Each number is 128 + 24 x the weight over its row's rms, rounded and kept within 0 to 255. Layers, rows and columns count from 0. Numbers have three digits each. The size before them is the row's rms in percent of the matrix's.

# up: layer 9 MLP up, 2048x512, rms 0.0702, rows 1529-1541, columns 0-255
# down: layer 9 MLP down (transposed), 2048x512, rms 0.0651, rows 1529-1540, columns 0-255
up1529 102:151123121124151136161128131130147125121124115148153156126138117100104129101113119125136113164134109105152167136100122128103166129173151139184160180113141139146079121166128161157123087078110159160147118136148115145136182115076170159107121137089172088118083142101105129162166126115126121100137145126155131175096103127176132143109099146169164082090081139090115079125140102125125131148153112184152105102156122104135121108105134104145133099138167107141143120142144112111127115121122124145112115137106131157139131124095141132153101110114163143127086172082175114101110108098139159169099145110118128147102124114121146140117098130144105133120122171138114160148155130174127135159142114123072112134104109105137130166120110138122104139101114139142117155083113119094112130100158126
down1529 102:136157153115171133108082097100123129137135142108183106152122135108132128116104166155159129124106099133081178113147172142149136116124146106141113180108125153149129109138121139148126129108180124131084137170165122167141104116131182098089103116141142110150118127091100129143157139112147115138143099114102119145132142123112115120147102124132106087165132102124178109131112189144130119164111079115091127095130091121080124149162101131115117175128149138140161121105126137108144158103103146146149125118138127155111121135117138128156155132119168139085098107143112127173132139133141122134125077101111135151138134147138147102161098181143158105132102137165101123157144115129166109140135100105133138134126113077107137162121173170151101121124098156109162152104126130102087084173151150
up1530 094:138109125132159129125128182134097120151127163094155149125102115143118139162153087129154113138147124113119157128155136104115127136108128127139139088156140151152089139133124089166104133142166165084131122139110112122133082154132167188140158130139118142109108082103151131118092100118139124096119145127135134148119148128124173127176124099157132109102169160099140125114138134102122147129131122124140109115086105115136117144122127141151083169098092165106137091172114139080093108060115139120129074183102104109133142130105113146132104097138107157122147134120134138119109104134126121139130140125141117096137117107101157147130140081092147160102126123134107161150182147160156156100152096162118198108095145119135145092131076085157137140116110122105160119182133082134146082086143120
down1530 098:150134166139155158163157133136169102126162115097147133165134124140149124126116141100201105139109106099138146131140089151149142110144156157092139150144163152151115140108114123141152139117106175111167181095099123124164100145131131131083148110125146139097125073110178114123118188077135122085132178150130141127135160121149143112155081171112197123105101084147141144078103112131103148129118091145163107149130138130107126131147131113133129164139100139109127147114131117133134125095124162152140098119103080106110124142119118142132131099125140151128086087110107121113083135150139105119118173123129144138129133146102084130094174083081152168123147074127129147130111124126121156167100132167099155119133131152090104136165139123162107160100158117148141108125143056195128150133122141
up1531 105:138142095105120108131148126160111138161156146128091093141124143080096149147125104092123117167124118130151130126100128145119152127162146123123133131131096107109111128144147110122135159151137101102089122142165158141133167115128104149222137134131107140151134146135117136144081106077150149160173164169110121135105123126095159097115132138122136117098147118109125120133115150154136125108133103155163126113085169101119109093115163101133137178090104070112089128105156121141135141121133116150148095170126106090119146079133116107093101066145135106202133095140131100140119131094164072149120095132079144093085087142125099097135146139088107140143121084110108119112067113120130078130099109109116120127108142067167106122135110146123124104153111130145138121120109157166113152095162139
down1531 104:129143109162163140134127092110153107121184100108153115115102149112154144160131134099092127103077153126122149144081137166148118128155113129154153102097160150109114131124146062119137179142148144123128091146124120164092133115079111148135099072143151109119129122152146121094161112109133138160095105201181169169144140166117161121110158114136169183130102117105123139126145141137138114150145158148164151135140122105139124086127121122154149090144140156117115132117125147112131118091124126149112103120126151102132138121142136116104103120137135146105110139125140065115124130133161142157116138151090107126124121138124138119096095080121135138128121155128113136089119154096096089132105143117169157151118159138195099147127134182115158133133122097160150159102148159156112103128108134
up1532 093:119141105079157148107147101140121146162147136134213124134153120098111115101132127180143132085108188144121164136126097155139160107178138100097119166134134123110137079117126148132133152174145134143113151113108111144113148133093133137127144095114128102096107144066132076117087144135145139103144129154120154134144094101113150123135141122160125154108120136138140134117149120143104071129130176178125127130131147106158111173118128135116165135109153099148133116163121113093135134170135139148139170119137130154166158184136091167221129092131128149115112172129128162082106121141129120137162103121110128105085081103132150132132077133135165141114140135132116156166136094119126123126115113105101107153146108124142132135122119117125126175093077114131112122170134115104122186107092147
down1532 097:110152114136123071144118123127130128134137126111101121140136134116109136112139138125129149134111102102169131110131117079083123116144125127111156138092130153117114131111148172134098141103066100089143148106125108121128098120136148128129119157133150129127136120112089087125118178146101121122083117131147141106113148146114172170110136123149111157127140170112118144141141111147101146121120160114115090165113113157161142107099094115108147142141074155114163118155132132078114121090142134164154119143162158085164109127137103113134092131113151086082103105111131133145152132135128187141124173089148142116150101096091152102154104117160103096135118099127126104151124074173093085136126133111168148121146138142178138134164080125135098165140110140128134173151167111135123112132175101
up1533 107:146160149121137089096130122159122120142092162147110139175109118171111097144123138163107156132080173155147129095127144123165152142110099126140174159140151089108125147131122143126100137173130129137103135179131119109127140123083149135159109151115152089153154101108132158092106110127120166107136153111131140153128120145122180147058159084138133120122133123113135113121120149150162138126075109146150195162173133144110130134123126112136128149130125136107130088137117183135128111079101141120141111100112113123143143127077130106140129145108098149107147131133127116122144147186105132105165122106130165126070133138083139135086143137167103147108155140102112126163117129140098133105127126105134157134105163145116137117128145075121149139134095177146165098093128088148179124129127156
down1533 105:155127118135132124142129134099116109160089105158111157129122119177134117143094117161125132128116183169084158141108120155083166145103087147099125139107133110143157185135140135126106134120120141138147155162138118117190108128155145099163111128154112128113114123144160141107138095142144108147125122123120139171105119156143159154099148115139123107131060117099084122113128117124123133141161163107124146163124120052144154126124162128106104121152169155147122096129139143087107122093155135173134123087112142142117092123106143147178093133088106114121140088097102136102145123102123126124135124107126128096123156135112103123124166148137148133138184143148166143097105092153067121130156143133142120105121094156083132138116129087174105125113130129146141143160098125179150155129116132
up1534 096:163161154126108118095118138134161124110110117150173128089121122132121113121104133128130162125123133118150075156148144166126125123122114149125130144128112153093108138184144155095086128125111098173147098106090116188133132117137193173151138207075097126119143098127130108145108098151131143076143119156140145131115113124154104123143113123132121097133110121153136095110130122167109108113132102126130109167150140118111131104155129112200116164165132122118133102113115162160131142099123100144161083097116121090135140130117155178120091132097161083103146120154089146149138144107118102133135097130147106123108153126108161144119096173070144144126098115107092076147132141125139149106127123121131149149129146093115127118108093122100125132140143128135140132116153110122142122137153116
down1534 098:165102133128152152146117110150163118153166128122141118089135138104141120109117123131124121141118116140138141136134105087114127134108145145126109131124107142140165112128106129163094123160129148143155147076151112160148139098130122143093151095090101146122133115137126169113103099107148086111131157125148144170134122123131147137149146139112108149119105124087115117087142150096124129159123149122140096108128126116113108087130092117129115113114135104118112122118152093150144125081150091146089141120138101114126111124158105116126125112145136129168133169145185173150092116108143140178108099142130144148153111106112110142157141117147132117174142149121187090096125117141069092110143122131092153135151147159185132098126126134156131124123181146136111125148127085121130101102084126
up1535 101:172154119134162114120141142125147131120128153143116101171138172143128137114133134143108145149116170131156102177108127105137092132114159117139169121163165107138110094128128157133111140137145132128120153122154131129081179127122128083155118184123157094105138139079167112125083076098117112045116133107144137153119116152112124088110104124159139091093102140121175103121131136115101117107146094147183130128099151103115134082142126128161128169138113096138114127135093130093134144149161146126114150136105114116139167075151146094153121103121159113144118117118167129116114134130166156097151111131149115140096167129122111099129136195065109156089088124134082110122175141111150095105121138121105127151098126126103138121110104090087145121122103114099148134147168154149160142121118122
down1535 105:166157082088136106138142179166158141125129155104103132104115180112133156092149143113090157118096108122119180140119163102168109122107147105095128139143084111140193129127104095136101100098177138112144127101155144112093150132106147121143116157136139123116105136107140140079137135150140157110116087149133105140142151102157108099123087125090096118148123108108081095103124126131133149118122092092145080156131151114164142177106133121102095114121092130141168068121152074145162106134139128117135132130135119123136177113132124152104150145118124145151100128118157161115128096097140121118136103151133124108114122093154127075136146149101131077122145102133125113135111098118111151106107087109134143136165115102137132137141154124117098118156175089129127107117126142113136133084107043
up1536 096:122103079103131131138123163105161158121135102094180133144116117127149115121151082172131101149163097120114143141136136132110160128110139108150155153110133129147125129141182118133138154125096120142103148149140126178138104112140138140082135106167101128105114112148091096156145137114119094118175086103131103172129100153154139162110156167088178088108115099141132100100107081160125113122118138152104136178113138150132164149111075144111066128138173114130139142130130159104132139110153159110122108138138145122156163155154113123141119141096100136122097160121151138124086153166156098147102132170191148154154145124153159138059079136105139130147147131173122132119092144149131176095123121124143128115160149084142157099103125132154142144089105131119206148165160103170158120163153125
down1536 097:156123074136112080123128147139125133089158134105159106129086137126127140161075113134132132148108120151140113137084110111117131133140120158120101126119131160061152144160100092157196138167128085088093119111087132101151143152116132147110169140137104125147155167157107106152151158102114147066124162119110121138127115156194150128201144117141163123111163104139149134108170134160130169135144117147135118171134088161133132143128131139161177090146150165134161122086175143157116150086108144091113125133135087150086130107161098116140160120138155129143100155111074130079138101133078141135135090117147139135119147136139165132165127094135136155136115130107130124113116109125126138116142135113110067104164160139164147135110145138126164139148134099164176156161125115153134156153128114
up1537 109:131130152118167121134188152115145126099138139120105156115126167127123119113137128155194152123122149129136146158148141130136117103135120157088151138127127181124106118149166125155131146162127163078139092122177140193129119118092108102122138129116100121133112157103118091084113154139121130108105120131152127107116113158113094110142089130157134111093093126068118145133139113152110149106096133146140130119131144138136157124141070115165108166142142141133101135154127189132135118144143155096133133090143135134125116079150135061167089128121155100100166148094148131127153140115139153137154110163086170151116126133109117161119105154123107147118136134128089096155162117110126157177155110119101141127150068130123132148123108175128124144102124098145129133119147108094149118145114095
down1537 108:178113127119101089150135115136118124090156132112135137143140129147149071161138098149155132149140129102163110152177142186161102105158128130155123135105139149178131103146102127128144117117137126079133059119131116126161102134110136135110145111139135127124114126097154144153121129134111138125147134148122164154085134119134105117152127164136118114135155128119141122176114091130113139160128185153157121112128138138127142128160158119148182107140107133150150163131097079162153130146135135151140124137096112123164165166082148103108087118080121132140161150099126096136135072127135115148105180147143161100126093131184110159132140118092136119113107095106119139117139115093101098113150137164144127132122152087129114120105148117109151091115117109128111126111127105150143126106111147
up1538 102:149126156120150138127134133104120139157120153131150121160157176126148153116144138126073105129122158113149133106123167195168109151134166128109154106099096109141108088110160112149131135116111169169102080139139113187116103152128123117196153161134146169129129175101133131106125102130135130140167127163124130106140090141102127110126110134123161111103135131133122120127146131126139096144094111080114171115091124137133159151174140075154100125103160120112110099153192138165154135097070109094127124114127112188155132140115143146162123130146158146135111139137146143143142140100138129114100102149113145101094124121112121173133055134083110134096141154137142099164123108118146110160146139133141170137106105111070155147118133103118134105126074154080140116140122121118128168128099128
down1538 101:161117121157167133100112144175122107098146140093123140171108132124110095152123093098149160139148126088120138123142135121132132112142150181109093133112131119145110053124140133100121159159103088113135132147102102122076147140107152110129173144102093127095139110109133080084130104152184130140150142129068122129108066110123090128111097140117126111131148108166159117108143116123116137090157066176145080100175105133107126160142149102140098159161100135171142138122107098142110102135101114181079109137110131122124122171131110144107161135133139130128147112148119089117127129144144132132142118122138117117102138139120128139099162127138127153108193115108148144085163146105161146143142147110103122119116120125115135150100133113155146147048131123152168123120151106101163151113112138
up1539 096:114119121108123155131142132107143127124158165121118130147177094106138098121131148118137146106124119161154085084125105125178110083121134124152129134093103140140114108176129127144139139154105100134104069128173123142156114124118179141130081107147114149113115168111125151134125098106136109138158145126129123130134084137144153103153143097147138121129153141096154139107115093160158160141119104148124139144136142147134124163114119114105111123106149114127134141140173153157097178116108114121170169113134118104148129143145121138121110144118108155134100122136088148136114080140144128137170139136119160141092109155161142108110131111070137133102174123166162130123149140161117139132108166114090121116123136125120128116125113161123160135122161147119176146109150135141081140103102132
down1539 097:125127123153113113128122103152145120159139123117155133124091109115126143126111112142187165108141110108142150190131143160137084102168118136094141149112110146142112144148106163158163144125165147111115129135107124114116126152131158114105104165116135126112195115112111156117123150103105136147116139124134120153148192098142101147128112154089125123114124155155091152140147106133126147123104116116130157146111100120145153129145133122199170148154106143122119164173126151128136153151111082166166110132147123124143108106104153139116106149112114127138109120144127147095146124116105142149175129107153128119091161084146147083145123153134116132126163095118189159095155147128132116116126127129096096119155126161111097128096106079102191121122133087145170128129102113132117061100105171
up1540 096:131128114093118128139109113131098126131188142127214102130122149135134140147148099186089124085124134105110138114129100137114140114112134121149165075175129141148109119092162147137119134104162126132106100133113113137048122124130108126184115115128112095067099091129122088150131114138167148124165106137145160138123146144146124130099135130182170126157118099144122137121154156159184110118105145130127153188136094142119091128110127135155142168121115088142139078142140157144116108138120121138113086128115151143148125120141175093133095125084122131168135126148130094094137104178125123135088177128129123134146097149147164147102065118084108151128134132144121147117112113154090130084127109132075132117115152112128144139095132082152086125095129126072119147107098147103115089140126135
down1540 102:124125085167118119081160127116075117110107123118135163157128128137141152113114138125150129147117122124108086132137107109105157144151123125107173106116166121179147131139110154196184147139150097137134150133103122170126159159152091128144090124124138096138152113153122081148133096125103140141121131144119103096174107138098081112059146171130107168080120098138104127096104107108162124156119180098174124121110106116140110106098119131104161166112098100142169119093162098145107143131112136106130107130146125147109073090215114126154122127109149154112101091123114117121110136122143091134080193117109129124132148123096129169125148143118132133118155140085108166164139108122127142126116151161120101134150130137166133114127148128126125139095153091119105129125098147131152117140133139
up1541 099:114105154090194163163152092163082132125142145136113123159135119136140160151139127098157161159137100137162176121066114162167140081115129150123158108112124115116148119157113126153138129124128121102097132167126130146149110148136106157151105105132127185138143105150109125127100124110124109148158161148110137138135098087143146107152141096156130159100122148131158142179140119168127099140117127171151130135130122156148126128131134132141134147148113129121132122088140150121123148144134124151133143161133143110139121106094146127125099115142102115109111156135133131124148162129129103144121122109144130110133083158193150128125129099106125155154133148099091153155156079150139132121092151145101152101123102116147172094151110111104122138144126122165138145083100117123101150129145197